Weights of a small GPT-style language model, trained from scratch on English Wikipedia: MLP 1280 SwiGLU.
Each number is 128 + 24 x the weight over its row's rms, rounded and kept within 0 to 255. Layers, rows and columns count from 0. The size above them is the row's rms in percent of the matrix's.

# layer 8 attention query, 320x320, rms 0.111, rows 56-63,120-127,184-191,248-255,312-319, columns 192-255
size [101  94  86 110 113 113 114 106 138 142 148 132 142 156 138 128 121 125 115 118 116 120 123 115 153 148 153 135 149 156 139 134  89  88  76  96  99  92  94  85]
[[101 121 105  93 140 139 105  95 145 129 113 113  99 142 117 140 190 116 133 167 108 118 121  81 105 100 119 133 141 146 133 168 131  93  98  91  97  80 140  95  88 155 125 132 161 133 116 108 158 146 174 128 128 119  99 127 106  95  86 117 103  88 187 124]
 [167 133 100 172  96 106  90 140 107 121  48 121 164 108 128  90 111 159 105 128 152 117 144 115 131 169 124 127 156 101 109 116 131 133  82 146 147 143  92  72 139 134 121 149  99 118 156 147 163 142 117 129 135 105 134 146 125 159 128 101 136 152 159  95]
 [137  98 142 134 182 155 123  76 117 120 120 105 177 124 120 130 125 105  95 126 115 134 122 151 124 157 138 131 133 111  91 152 169 135 135 144 150 120 108  95 142 126 119  99  71 110 157 118 111  79 150 118 132  90 121 127 183 107  94 116 154 128 141 134]
 [154  86 104 192 112 110 106 118 110  97  86 159 131 106  97 111 111 114 111 117 127 142  86 177 151 130 134  95  85 133 103 115 145 126 150 104 146 139  76 137 120 121 139 133 153 118 176 111 110 111 123 117 122 105 112 124 152 156 151 112 125 161 124  79]
 [120  78 156 109 113 107 105  95 190 112  41 159 139 131 124 138 152 164 140 112 120 124 135 123 123 115 122 128 153 116 175 143 149 184 124 135 120 145 119 111 142 129 129 141 109 117 129 125 135 156 135 123 112 151 145 115  82 130 125  81  98 161 119 138]
 [166  98 136 155 129 142 112 132  86 131  79 154 151 103 142 134  70 133 129  98 134 122 143 158 134 126 149 128 140 114 116 114 132 144 145 138 142 151 124 145 148 109 175 130 108 122 147 106  64 149 149 155 108 100 103 111 118 129 149  96 114 151 170 108]
 [138 117 117 144 132 137 119  78 103 120 104 145 118 143 122 124 124  93 114 104 139 116 161 173 125 123 150 124 134 108 101 139 111 134  97 131 163 119 142 126 109  92 113 120 155  85 158 120 131 141 120 124 141 150 105 145 136 167 154 150  75 135 172 128]
 [161  79 135 165 145 125 129 109 103  92 111 141 165  92 117 111  95 122 105 139 147 127 145 162 142 130 165 145 113 144  78 108 159 111 151  95 151 106 115 163 134 113 122 153 133 147 142 101  60 163 112 163 106  96 101 116 100 136 150 117 136 129 124 114]
 [164 116 106 117 130 135 119 114 156 110 116 153 121 122 124 139 125 135 121 170 113 102 116 110 128 117 143 162 146 157  79 163 130 133 120  71  89 126 164 129 112 180 135 144 122 127 106  94 118 157 137 142 104 115 125 122 106 130 135 105 120  85 110  93]
 [152 109  79 171 124 141 112 108 135 160  99 117 143  96 137 111 128 128 133  99 168 166  95 115 127 146 113  96 128 144 102 125 127 170 110 139 131 155 120 116 128 123 130 124 140 113 104 162 155 132 134 123  97 139  88 143 131 139 148 129 115 133 137 113]
 [123 118 119 105 182 161 149 150 147  70  91 174 148 114 121 141 113 127 103 151 126 143 118 107 131 126 126 138 164 105  96 143 181 164 140 119 135  98 135  97 147 143 119 117  66  91 134 174  95  81 126 115 148 122 181 142 127 109 115 130 151 105 116 148]
 [129 119 122 136 104  83 105 145 102  81  88 127 138 144  76 112 122 119 137 157 105 128 146 148 146 128 130  74  88 138 127 115 132 135 127 152 146 124  82 135 126 135 155 133 155 152 176 129 147 124 158 128 120 127 157 131 118 143 138 124 111 145 114  89]
 [138 101 150 125 121  82  86 120 178 106  67 158 133 124  87 150 131 100 108 136 130 137 132 123 142 124 111 114 187 113 126 123 144 168 125 133 122 112  89 134 147 140 115 130 144 131 148 121 105 125 116 113 120 115 127 151 110 138 158 135 119 129 120 139]
 [142 115 140 116 100 140 112 162 105 134 120 163 159 153 144 130 110 104 156 106 131 125 141 132 153 188 156 163 155 108 126 122  89 135 119 155 125 129 156 157 126 133 173 143 140 138 109  84 123 146 110 164  68  92 155  97 100 126 133 151 124 166 140 115]
 [132 119 122 127 131 106 110  96 128  99 154 143 100 122 114 109 149 142 101  96 152 131 136 135 170  92 170 142 151 112 142 138 106 124  72 180 136 158 150 133 127  89 110 136 137 129  82 141 146 153 124 120 111 135  86 130 153 155 133 133  94 138 153 137]
 [153 184  95 121 141  95 131  77 120 120 157 126 156 122  98 103 165 159 115 152 123 142 124 129 133  92 110 154 136 140 131 144 148 105 137  70 137 141  97 167 133 132  80 113 144 156  79 139 110 156 164 144 149 136 138 105 100 106 120 120 156  87 137  99]
 [117 110  95 148 150 112 102 113 132 140 177 173 118 145 126 124 150 141 131 143 112 153 131 100 104 101 116 131 127 168  93 126  92  90 134 117 116 129 132 112 128 164 126 136 136 142 118 111 147 157 152 139 133  73 108 141 108 108 133  88 128 135 152 131]
 [127  99 105 123 128 129 114 139 114 147 107 142 168 176 153  98 119 169 127 114 142 156 119  96 119 152  96 134 143 108 104 127 130 162 143 170 107 146 147 130 131 153 156 123 109 132 156 106 131 122 119 140 106  91 107 146 142 140 162 145 121 132 131 130]
 [113 112 111 141 135 163 120  98 164 110 132 100 121  97 137 148  77 100 116 126 147 142  91  86 143 160 116 154 115 116 111 148 183 150 142 105 138 149 153 126 161 135 102 123  78  92 106 148 116  80 145 116 102 153 125 131 143 110 120 131 183 128  69 140]
 [154  86 118 177  84  93  98 144 124 131  79 122 133 111 157 138 144 113 114 141 128 138 107 157 117 128 130  99  87 171 110 147 144 123 108  99 135 116  58  98 132 172 130 147 170 129 126 133 142 119  85 110 116 138 126 132 116 154 161 143 119 139 146 116]
 [160 110 151  91 110 124  83 125 128 108  73 137 144 128 115 153 112 118 133 127 144 112 105 126 170 112 111 116 139  98 127 125 140 162 133 158 136 173 122 128 130 123 121 110 178 142 144 138 116 129 122 138  96 129 164 119 107 102 119 130 109 168 115 162]
 [153 137 131 101 112 124 116 151  70 165 115 115 156 124 130 147 126 171 147 137 166 173  92 125 145 136 140 137 156  84 123  76 107 125 135 143 101 147 156 147 119 120 163 152 115 120 104 107  96 156 137 147  86 119 161  99 127  97 105 142 114 176 161 123]
 [117 126  87 145 120 115 139 105 156 131 139 148 133 141 111 104 143 117 154 131 117 107 117 108 140 134 137 164  87 125 177 116 112 134 100 131 135 124 146 137  99 107 120 117 165 116  78 134 184 109 126 118  79 167  96 123 144 142 160  90 118 139 157 113]
 [121 116 112 118 127 116 126  95 139  85 146 111 168 113 106 126 144 163 161 174 137 138 102  87 135 127 137 118 106 146 126 138 171 109 131  70  87 129 147 113 145 123 100 104 127 163  78 104  83 149 146 148 119 144 125 130 111 104 131 106 167 103 114  99]
 [117 117 106 140 158 127  90 104 141 137 124 160 133 129 139 136 172 135 137 164 100 115 122 101 126 132 135 147 124 157 100 156 117 114 109  88  94 122 154 111 118 178 146 153 126 129 124 101 152 173 153 135 124  88 108 112 100  99 137  92 114 104 128 126]
 [154 122  88 157 132 126  87 119  94 148  88 139 142 155 135  93 119 123 134 113 166 148 115 101 147 153 118 121 134 130  95 136 127 171 113 159 118 117 139 131 136 147 132 122 122 129 135 153 144 118 113 102 129  96  96 142 139 133 153 117  92 117 156 120]
 [125  96  99  92 206 164 164 109 148 105 109 147 142 125 136 165 114 114 116 140 130 165 113  97 134 134 121 171 146 126 110 160 198 167 144 126 126 126 140  99 130 128 119 113  80  77 133 126  93  84 117 134 152 140 170 139 147 109 142 140 142 133 121 162]
 [156 109 127 122 105  79  99 127  90 107  86 124 124 132 108 136 108 110 109 136 111 137 149 160 138 107 158  74  67 122 145 116 124 115 123 122 132 116  64 128 123 162 148 133 156 144 179 115 134 103 113 145 118 122 122 154 140 166 136 137  87 152 144  99]
 [127 104 164 135 105  96  85  90 182 121  70 157 115 125 109 127 119 113 109 138 122 145 122 110 140 124 111 101 155 106 141 131 151 174 136 104 124 136  94 126 150 131 127 134 144 130 123 130 108 144 108 122 111 145 124 135  89 113 134 115 117 128  90 161]
 [146 129 141 102 119 156 108 155  92 151 147 159 151 146 161 155 108 121 149 105 128 150 158 152 139 143 159 169 139 107 140 123 105 139 115 172 115 126 153 156 131 107 188 148 116 134 113  84 114 151 144 147  79  79 141 105  86 132 145 134 118 188 167 130]
 [ 90 128 118 140 134 139 148  82 152 109 137 170 113 130 138  96 134 140 113  90 139 139 144 161 165  97 160 111 132 117 173 156  86 142  79 168 155 158 136 143 117  73 112 114 150 115 115 125 162 134 125 130 111 162 118 144 163 159 152 115  71 133 160 148]
 [165 163 127 139 145 106 151  75 128  97 153 131 156 105 119 124 116 173 163 141 130 157 134 134 143 113 134 166 159 131 127 142 175 119 137  76 104 123  98 128 159 128 114  97 112 163  74 126  70 177 176 164 125 125 105  96 119 116 103 118 171 102 116 123]
 [137 132 111 113 132 121 148 131 152  96 118 134  79 104 106 108 135 140 171 186  69 108 116 128 125 121 110 111 147 163 142 148 127 133 102  59  88 119 150 100 159 154 123 160 120 121 113 150 117 166 136 114 132 106 111 136 135 150 190 136 148  84 109 129]
 [155  79 114 122 136 121 101  90 133 135 127 134 171  85 136  82  94 168 150  94 149 165 100 128 125 151 103 135 148 119 120 146 114 154 133 152 154 107 138 118 161  89 125 161 101 102 107 124 114 140 107 116 169 123 118 112 132 130 167 129 136 141 132 158]
 [115 145 140  95 149 158  80 128 110 124 109 143 125  99 145 143 143 112 112 150 132 138  81 112 149 123 136 111 162 127  83 122 171 102  98 131 105 169  93 101 103 122 139 138 134 107 145 130  74 166 163 139 104 115 137 104 145 125 116 123 145 120 157 134]
 [140 112 105 171 107  95 144 135 121 108 126 154 159 127  94  80 144 122 107 114 143 104 109 131 131 159 120 159 115 122 117 132 126 138 141 125 103 112 135 143 129 139 105 115 177 138 151  99 111 125 160 132 115 126  80 120 148 173 141 136  88 148 150  64]
 [134 117 142  62 140 100  57  92 160 107  84 113 169 113 132 122 128 123 151 130 146 106 104 104 129 146 102 132 175 140 163 123 166 152 158 148 117 103 127 144 130 137 120 120 135 144 112 126 106 137 150 132 135 163 202 157  96 129 132 143 141 131 100 143]
 [130  88 133 112 114 155 157 151 142 126  99 146 149 147 119 117  92 143 162 112 100  92 116 110 165 152 126 111 106 123 161  92 108 126 120 145 126 118 119 104 111 133 178 180 104 115  92  70 156 118 135 117 101  89 127 114 131 139 183 122 122 146 118 157]
 [110  72 101 109 114 102  93 139 119  77 137 156 123 128 145 148 145 138 157  87 144 117 123 150 156 142 131 155 138  97 114  95 127 123 123 147 104 147 121 114 136  66 151 118 139 112 117 161 156 129 125 130 123 135  52 146 137 154 154 130 105 119 165 110]
 [130 117 130 144  94 115 127  97  83 107 155 130 153 114 142 135 146 157 106 144 136 135  88  78 157 172 137 106 116 134 128 117 152 148 118 122 151  93 127 143 119 123 111 140 168 161  79 110  83  91 138 147 140  81 112 149 110  95 124 109  98 117 130 115]]
# layer 8 attention key, 64x320, rms 0.095, rows 56-63, columns 192-255
size [139 128 141 130 139 141 135 134]
[[141 123 137 145 130 135 148 138 134 132 109 167 114 139  92 126 109 122 140 156  88  83 118  98 117 123 162  90 128 125 125 158 131 135 132  71  74  72 122 126  94 150 147 169 135 131 118 113 125 147 178 135 119 130 100 146 145 108 113 154 117  69 133 164]
 [107 146 126 157 150 133 135 114 134 148  91 136 101 146 125 135 116 135 133 135 122 190 145 132  99 129 134 121 130 143  88 116 142 142 145 111 141  76 138  90 122 138 110 117 122 125 116 141 165 124 118 113 117 113 140 141 154 108 147 115 120 157 148 105]
 [118 127  96 108 189 138 141 118 171 127 122 142 120 110 141 143  94 120 102 160 135 145  74  99 122 134 103 129 134 127 129 115 163 164 132 112 155  92 172  87 115 137 121 106 148 108 146 137 115 120 114  92 177 152 136 115 133 118 136 105 156  92 158 182]
 [103  78 135 122 108  81 143 106 119 137  93 164 126 133  93 149 124  97  98 119 132 169 131 142 180 149 129 108 141 141 143 137 122 141 107 118 120 144 108 138 130 152 144 154 151 164 205 129 137 115 144 135  95  91 161 154 115 138 159 142 112 149 163  91]
 [138 125 142 134 134 139 112 103 161 118  77 129 122 128 129 142 118 112  94 131 106 114 122 149 101 127 155 145 130 109 161 114 133 161 142 104 114 117  86 140 155 115  82 116 142 105 164 116 105  94 121 162 159 144  94 144 104 108 117 127 137 142  90 127]
 [ 89 109 125 152 138 143 107 144 105 116 112 155 126 144 121 125 134 100 142 107 104 143 126 148 129 173 153 116 101 140 136 112  65 149 134 145 138 101 159 139 143 149 160 138 156 140 120 128 122 156 118 126 110  87 139 125  93 149 139 165 114 163 149 107]
 [113 142 135 128 111 137 117 120 124 119 121  96 101 101 118  79 120  93 142 130 140 110 178 136 140 155 158 107  92 140 151 126  91 145 147 143 148 132 136 125 140  87 122 129 144 143 144 116 133 136 128 121 140 167 132 141 172 138 174 122 105 151 112 119]
 [156 110 143 164 127  97 144 106 140 157 139 136 137 137  92  89  99 102 138 145 106 137 166 173 124 115 103 123 118 140 115 110 137 119 164 126 151 154 120 114 153 132  52 129 127 130  88 147 107 133 140 133 126  96 137 128 145 135 114 113 154  82 120 132]]
# layer 8 attention value, 64x320, rms 0.171, rows 0-9, columns 192-255
size [ 94 100 101  97 105  97  96  90 105  95]
[[157 145 107 106 131 161 105 161 153 133 108 148  97 146 141 149 112 139  79 130 166 125 121 139 122 152 121 168 133  93 142  73  93 121 104 138 110 154 169 167  80 201 119 167 129  64 124 163  97 123 126 132 130 156 110 199 124 193 141 143 166 127 157 103]
 [101 175 186 148 104 114  88 133 143 131 104 144  99  72 129 150 130 111 117 137 120 109  87 174 178 151 144 146 137 147 118 143 119 141 144 104  90 180 160 132 138  86  95 194  91  99 125 139 125 164 139 148 138 148 137 105 104 139 106 140 174 190 116 111]
 [147 136 126 171  86 165  98 149 143 123 162 147 103  94  97 129 130 118  83 133  95 111 134 109 115 103 143 156 140 114 118 104 109 113 165 130 142 140 109  62 134 154 138 119 137 176 134 105 102 138 149 104 109 163 132  97  85 182  93 130  61 146 134 186]
 [ 96 136 157 167 146 122 141 114 122 132 150  95 177 138 126  77 137 138 129 141 127 116 116 156 121  76  75 159  69 136 156 199 125 119 123  92 137 147 157 119 155 112 124 118 113 155 130 142 153 124 113 135 126  84 148  76 129 178 110 173 128 138 112 109]
 [140 126 104 134 104 100 113 136 132 118 135  93 100 140 138 125 141 110  98 134 111  90  96 132 125 154 176 169 174 116 111 105 141 132 146 128 169 122 134 118 169 121 148 112 129  71 122 126 141 149 129 123 113 113 138 115 115 117 128 154 124 120 152 140]
 [122 149 123 137 108 141 141 131  93 165 183 120 115 146 150 163 115 106 129 148 126 104 149 118 164 169 109 112 144 196 132 156 155 117 161 125 140 121 109 116  99 173 106 179  86 111 127  92 149 137 111 116 168 117 126 113 150 119 147 162  89 124 111 160]
 [130 130 124 116 151  84 127 175 108 107 147 100 142 134 131 159 102 156 126 115 116 115 116 139 103 160 146 119 126 147 145 128 147 161 114 107 104 136 135 100 136 160 128 139 164  55 129 116 142 118 138  76 153  97 138 114  69 126 171  99 116 122 133 107]
 [113 117 100 126 153 133 168 126 150 128  91 104 147 131 157 100 143 130 146  97 119 167 139 142 143 138  92 140 126 137 124 146 145  93 117 118 115 127 128  83 149 153 110 116 104 141 117 109 150 123 167 138 115  92 154 157 101 193  97 118 114 101 120 138]
 [ 99 115 131 178 119 146 149 124 144 143 142 156 126 163 161 131  98 158 131 132 140 106  76 121 137 139 151 125 147 136  98 106  89 102 148 114 134 166 178 102 137 135 132 137 140 103 130 122 150 189  90 159 123 163 131 126 111 125 144 123 145  93 152 118]
 [102 144 124 175 126 168 125 150 123 107 136 165 125 147 119 136 137 128 131 121 141 143  90 150 123 143 110 115 110 106 128  88 147 127 117 112  74 133 120 157  77 134 123 129 119  76 121  68 136 130 125 145 125 117 141 147 136 139 104 104 114 114 123 126]]
# layer 8 attention output (transposed), 320x320, rms 0.16, rows 0-9,64-73,128-136,192-200,256-264, columns 192-255
size [ 93  98  96  94 100  95  95  94 102  90 106 101 110 111  90 113 116 104 115 104  89  97  96  95  94  97  97  90  93 113 114 114 109 116 112 117 111 109  93  84  94  88  87  89  79  86  87]
[[102 148 133 125 130 157 139 122 126 132  95 113 104 104 111  96 118 156 145 149 133 149 160  83 164 116  95 111 110 123 150 125 157 150 109 111 128 170 119 138 127 111 102 136 111 106  88  86 121 177 143 150  96 162 122 156 142  83  93  93 176 153 105  97]
 [128 161 138 139 122 165 116 101 114 106 137 161 113  93  86 143  81  98  98 104 135 128 157 160 127 145 142 128 135 107  88  93 143  97 152  95 117 111  93 116 164 135 136 147 107 116 142 117 143 126 127 141 102 163 131 114 135 159 137 144  91 162 126  97]
 [128 137 157 147 145 167 127  81 105 152 150  90  64 117 115 131 158 131 129 141 122  63 154 126 157 108 143 110 112 155  75 128 155 135 115 146 152 129 102  98 150 154 121  96  91 150 160 158 116 126 166 136 105 143 122 123  83 132 122 102 132  52 129 113]
 [ 86 137 140 144 111 108  85 117 122 107 162  88 128 181 150 159 159 116 150 141 160 152 138 146 127 170 132 122 130 126  91 163 103 125 155 177 140 109  65 112 140 128 123 134 174 136 165 127 137 130 133 155 155 144 148 120 136 153 106 149  98 120 128 139]
 [137  83 125 115 118 125 120 153 115 120  95 112 134 173 163 136 125 142  91 146 120 123 122 123 145 120 110 101 124 124 101  84 129 102 108 180 156  89  96 106 161 137 125 147 147 122  80 138 129 143 134 126 166  98 148 118 162 140 187 123 124 111 116 156]
 [163 114 116 138 145  95 132 120 106 161 147 124  56  98 120 120  95 156 139 157 162 121 111 143 150 102  91 102 140 159 163 132 123 156 168 120 158 125 131 151 134  86 154 144 156  74 146  92 124 181 139 108 175 102 142 103 140 116 121 102 123 157 156 156]
 [139 126 136  71  89 122 150  95 139  80 130 132 134 135 129 127 119 194 157 103 140 121 128 177 147 139 151 107 155 125 105  98 144 100 122 132  94 121 146 132 127 142  90 186 125 102 110 123 137 127  86 124 159 125 109 140 108  89 139 138 134 101 127 142]
 [137 125 111 171 136 196 117 128 119 160 135 131 116 135 139  57 152 142 151 141 135 127 131 102 147 137 127 132 103 113 101 131 148 158 105 119 102 108 137 111 131 167 107  90 148 185  86 149 170 142 153 133 119 120 110 179 123 158 147 130 133 125 105 145]
 [ 84 136 173 153 118 123 121 128 121 161 126 138 145 143  87 146 115 125  86 123 128 161 122  88 100 150 116 111 119 118  95 141 152 135 143 114 161 116 121 147 117 148  88 117 133 134  80 110 138 158 118 150 111 112 183 127 158 165 133 140 130 117 147  93]
 [105 144 126  69 163 170 140 125 138 108 154 112 162 113 124 122 145 163 127 108 119 126 119 112 122 168 122 130 137 119 154  96 134 143  95 125 102 122 148 142  79 146 113 119 102  96 120 109 139  96 104 132 120 128 119 141 152  99 136  99 127 127 120 141]
 [118 152 154 111 133 153 121 118 122 138 125 115 101 129 157 156 141 100 133  95 117 117 131 130 105 137 124 100 137 145 150 137 126 126 139  76 133 120 136  69 198 101 130 119 129 172 176 117 147  88 102 144 150 165 132  83 104 168 149  96 109 107  65 137]
 [140 127  77 137  96 144 118 130 132 151 141  87 138 107 137 104 145 148 159 127 179 115 118 110 105  95 140  70 136 129 172 150 121 109 126 139 149 124 155 142 148 136 132  63 132 133 171 168 126  89 163 141  97 128 122 127  92 120 149  98  74  91 150 164]
 [135  80 119  98 130  86 120 116 147 147 151 147 120 177 115 175 152 107 170  78 167 174 142 128 146 169 151  94 129 111 183 129 111 104 122 152 146 153 174 160 115 108 120 150 163 110 169 140 123 128  61 149 188 101 148 121 137 117 141 113 120 132 106 100]
 [128 138 104 148 177 136 109 124 155 150 138 136 107 127 141 106 117 130 102 128 135 126 148 150 165 134 124  81 159 118 160  94 171 110  75 137 140 123 102 111 148 114 153 134  99 124  82  66 148 126 132 144 153 137 165 136 112 134 137  89 141 126 103 160]
 [137 147 143 120 146 120  88 121  91 129 126 153 153 111 125 120 124 136 215  87 147 166 131 141 123 115 126 121  92 127 132 147 134 128 128 140  95 114 135 106 122 126 159 135 158 117  89 100 123 140 164 165 134 125 101 175 133 133 126  92 148 112  97 102]
 [108 114 118 141 132 106 106 141 170  96  97 149 122 169 174 132 129 140 170 139  96 108 101 110 129 131 105  97 110 107  80 130 138 138  84  88 154 141  96 106 147  92 129  93 168 139  90 168 144 116 123 169 129 154 116 156 132 157 161  85 122 157  70 134]
 [154 111  50 136 136 145 101 141 144 193 162 142 109 163 139 104 124 115 185 176 131 129 121 130 119  91 122 112 145 126 121 127 101 130 128 134 138 171  97 118 138 131 141 126 141 178 148 153  75 105 145 149 140 100 127 135 139 127 118 177 103 100  95 152]
 [107 114 158 123 143 115 132 127 129 129 163 148 163 104 135 137 111 130  98 118 121 105  98 160 116 104 140  94 155 132  80 123 136 119 147 119 123 108 128 176 125 145 109 124 148  85 114 119 126 135 139 144 106 135 142 122 154 115 142 129 168 129 129 109]
 [152 138 110 139 148  72 109 132  81 123 126 179 148 115 112 138  93 108  83 139 145 133 135 168 137 145 111 147 105 191 130 121 124  91 101 138 128 120 118 145 135 136 148  91 146 151 168 122 121 117 107 164 164 121  83 139 141  98 152 128 163 153 124 136]
 [112  78 122  88 137 106 165 137  87 136 125 125 145 125 126 124 130 100 122 103 120 121 143 144 170 144 159 125 113 134 137 124 139 120 161 141 178 100 135 140 115 139 116 114 124 142 107 147  95 142 112  93 154 165 137 110 126 156 118 133 163 145 100 110]
 [102  78 116 150 122 101 154 140 112 157 156 169 129 129 132 125 133 141 121 126 126  99 143 173  96 124 136 130 117 140  94 153 169 149 159 128 128  92 141 157 114 129 135 118 129 124 139 146 107 122 110 117 151  95 147 138 148 151 128 146 149 127 143 137]
 [119  72 108 100 112  97 160 106 132 107 106 149 121 172 144 121 132 172 136 143 147 149 138 114 116 120  90 144 126 163 148 139 130 169  97 136 104 143 131 131 120 123  79  94 149 110 125 141 141 120 111 107 110 115 124 161 105 148 113 176 113 117  82 129]
 [131 188 120 128 126 141 141 129 119 154 130 137 154 111 117 121 106 109 159 151 154 125 121 152  77 110 123 137 160 120 144 157 119 111 127 123 115 116 118 157 102 112 115 103 149 104 136 141 166 138 101 103  88 139 133 137 103 127 115 113 174 131 133 154]
 [184 112 144 138 105 153 158 102 118  94 138 160 113 147 114 113 112 124 103  91 105  87 118  75  99  76 119  96 136 146 141 130 132 120 131  92 103 165  98 134 109 111 135 102 134 130 127 148 151 152 171 141 140 114 118 155 142  87 105 141 124 163 150 124]
 [144 172 124 112 115 154 148 115 127 148 127 126  95  82 120 102  75 114 151 143 170  93 113 110 120 118 135 107 125 140 111 142  77 123 121 174 149 184  97 117 120 109 144 156 135 155 160 143 105 112 105  84  93 175 137 139 102  89 114 175 152 150 103 147]
 [ 72 149 146 127 123 157 112 121 101 132 135 132 150 158 138 138 122 116 128 114 162 142 202 108 124 131 112  93 113  76 160 135 123 103 122 153 113 136 151 157 160 135 140 109 130 131  84 178 131 113 123 148 127 173 111 104 140 127 123 116 132  98 129  61]
 [ 72 119 140 136 119 119 160 172 108 147 115 143 122  84  93 180 115 120 104 122 105 138 154 115 109 143 140 131 112  91 161 116 167 135 143 143 169 107 139 107 124 105 130 116  77  96 126 111 162 136 102 166 141 153 107 123 149 148 165 125 178 126 141 115]
 [223 147 163 116 126 138 159 123  99 114 154 156 128 120 143 120 152 102 134 148 132 114 103 148 137 127 166 154 135 142 171 114 153  89 115  98 156 134 117 150 115 139 154 151 163 117 172 105 158 120 128 180 170 131 118 123 129 108 112 133  82 161 122 148]
 [121 120 124 113 154 190 145 109 172  97 158 147  90 104 131 149 149 130 135  98 137 132 146 127 120 130 126 131 104 115 169 132 124 136 132 103 137 127 122 104 150 127 121 148 111 116  67 148 129 129 105  99 128 120 141 112  98 152 117 195  83 140 114 133]
 [130 113 118 137 139 114  95 121 100 166  90 101 125  91 112 120 167 128  90 109 191 131 161 125 108 126 123 126 103 111 102 132 166 109  99 168 150 158  92 113  91 150 108 139 139 128 118 121 115 113 129 171 117 144 136 133 108 106 115 136 140 149 125  94]
 [131 152 149 119 119 143  98 105 155 153 171 139 155 126 117  90 102 117  88 124 138 134 129 157 101 108 101 137 107 128  77  90 132 128 150 135 149 100 107 168 161 119 174 158  77 151  73 102 118 116 106 158  84 125 126 126 151 116 139 105 164 140 169 147]
 [141 114 151 119 133 127 134 128 145  80 159  86  90  91 108 129 161  99  98 104 105 112 113 147 133 134 125 163 145 110  96 118 136 113 105 133 119 115 104 156 136  92  95 133  91 164 117 143 115 133 122 153 142 164 164 136 127 142 144 135 124 107  83 136]
 [104 126 117 142 152 157 121 101 119 176 117 124 124 161 170 136 161 115 125 133 128 155  89 122 102  66 134 142 124  81 119 100 138 142 117 129 124 118 166 121 107  87  91 114 158  85 143 132 152 111 131 155 131 125 140 171 116 118 112 118  77 138 127 140]
 [135  86 125 132 124 127 123 112 155 127 112 175 119 153 137 120 101 148 130 127 121 129 136  80 108  89  71  96  90 117 142  95 128 141  97 133 201 111 122 121 136 130 109 122 128 167  65  91 112 103 122  96 146 111 136 107 113 159 118 153 109  98 114 137]
 [159 115 133 130 141 147 105 113 121 165 136 127  88  92 147 137 133 119 129 118 144 149 114 135  98 111 161 145 125 119  99 166 117 150 146 133 120 137 112 124 123 139 118 158 163 110 136 107 109 114  49 128 133 189 147 167 128 148 146 137 146 144 144 153]
 [127 161 151 121 145 124 131  93  88 157 133 137 147 108 115 117 143  90 115 103 157 146 125 124 142 145 123 135 122 156 142 170 151  97 142 120 139 118 183 117 117 130 127 158 173 114 121 127 165 118  68 100 136 114 131 165 128 131 136 133 100 127 134 125]
 [130 121 143 127 143  90 143 115 114 124 124 114 157 118 124  95 118 147 124 123  84 147 130 101 171 136 143 131 140 135 111 116 152 170 162 124 111  66 125 107 114 139 134 106 130 218 172 142 124 132 139 141  96 118 127 147 148 171 126  97 146 132 140 125]
 [110 176 112 177 144 108 160  97 140 153 173 114 147 115  71 100 119 142 147 137 108 165 113 127 110 108 120 122 144 139 146 115 139 151 127 125 146 106 108 106 145 147 113 148 139 117 180 118 139 133 120 173 154 101 160 131 117 113 115  83 111 146 148 136]
 [192 162  96  84 125 140 156 137 138 151 143 109 128 160 128  93 115 127 112 162 109 144  84 152 101 150 122 148 147 108 171 117  95 128 139 146  85 110 134 132 139  98 143 135 126 106  93 140 149 184 139 107 160 183 113 138 117 152 131 145 126 130 145 119]
 [133 158 142 152 145 115 115 119 109 129 176 126 118  81 153 123 125 149 138 139 174 159 134 133 116 112 128 127 132  82 146 156 172 102 123  91 132 112 116 121 138  91  72 142  91 124 146 167  97  97 110 141 169 165 113 135 107  94 132 113 107 140 150 105]
 [137 103 100 151 106 127 100  99 130 129  81 139 129 168 156 115 168 125 159 143  81 123 125 129  95 169 119 130 128 174 101  81 132 195 122 142 126 153 139 148 136 131 132 126 105 113 133 124 148 102 172 120  79 144 167 112  97 109 172 136 106 144  91 159]
 [144 124 129 114  98 128 101 149 126 113 139 102 137 131 102 159 129 137 200 138 109 159 160 121 133 113 156 141 125 123  86 119 117  94 162 150 167 132 132 151 105 133 102 123  93 108 158 172  81 131 119 132 125 115 170  88 141  92 151 131  98 156 111 115]
 [135 149  98 193 106 118 124 124 166 146 129  88 173 109 127 122 124 126  92  92 173 120 119 151 164 132  92 156 113 146  91 143 150 141 137  97 148 130 102 174 118 144 120 132 151 172  80 145 166 152 119 163 143 115 126 114 115 136 132  89 154 132 138 106]
 [144 146 135 131 133 103 126  96 129 103 105 166 142 152  95 107 146  97 102 144 142  96  68 146 131 112 129 145 118 158 171 115 156 113  96 160 125 107 170 132 152 139 148 127  67 103 143  92 143 145 122 124 138 109 147 157 104  88  96 162 114 131 110 116]
 [139 133 128  98 142 126 156 123 159  88 108 116 113 137 134 131 167 150 101 101 118 118 132 133 147 123 142 127  99 126 132 189 136 156 152 117 145 121 113  89 135 124  87 124  81 108 134 140 157 134 135  84 101 131 136 116 153 160 152  98 110 105  70  99]
 [ 49 118 121  98 102 130 136 144 133 136 108  90 124 118 120 144 141 124 126 132 118 109 152 106 151 160 140  89  97 122 161 150  97 134 122 115 132 175 142 145 154 100  95 113 100 145  97 136 156 143 104 120 136 108 129 121 131 123 156 140 133  86 113 136]
 [120 110 121 140  88 138 165 146 106 190 115 135 129 145 139 164 125 156 169 102  98 113 144 143 147 168 140 100 125 106 114 155 117  98 142 140 105 155 120 170 109 125 136 133 150 148 103 121 111 109 123 120 107 142  72 163 139 109 161  73 146 120 118 136]]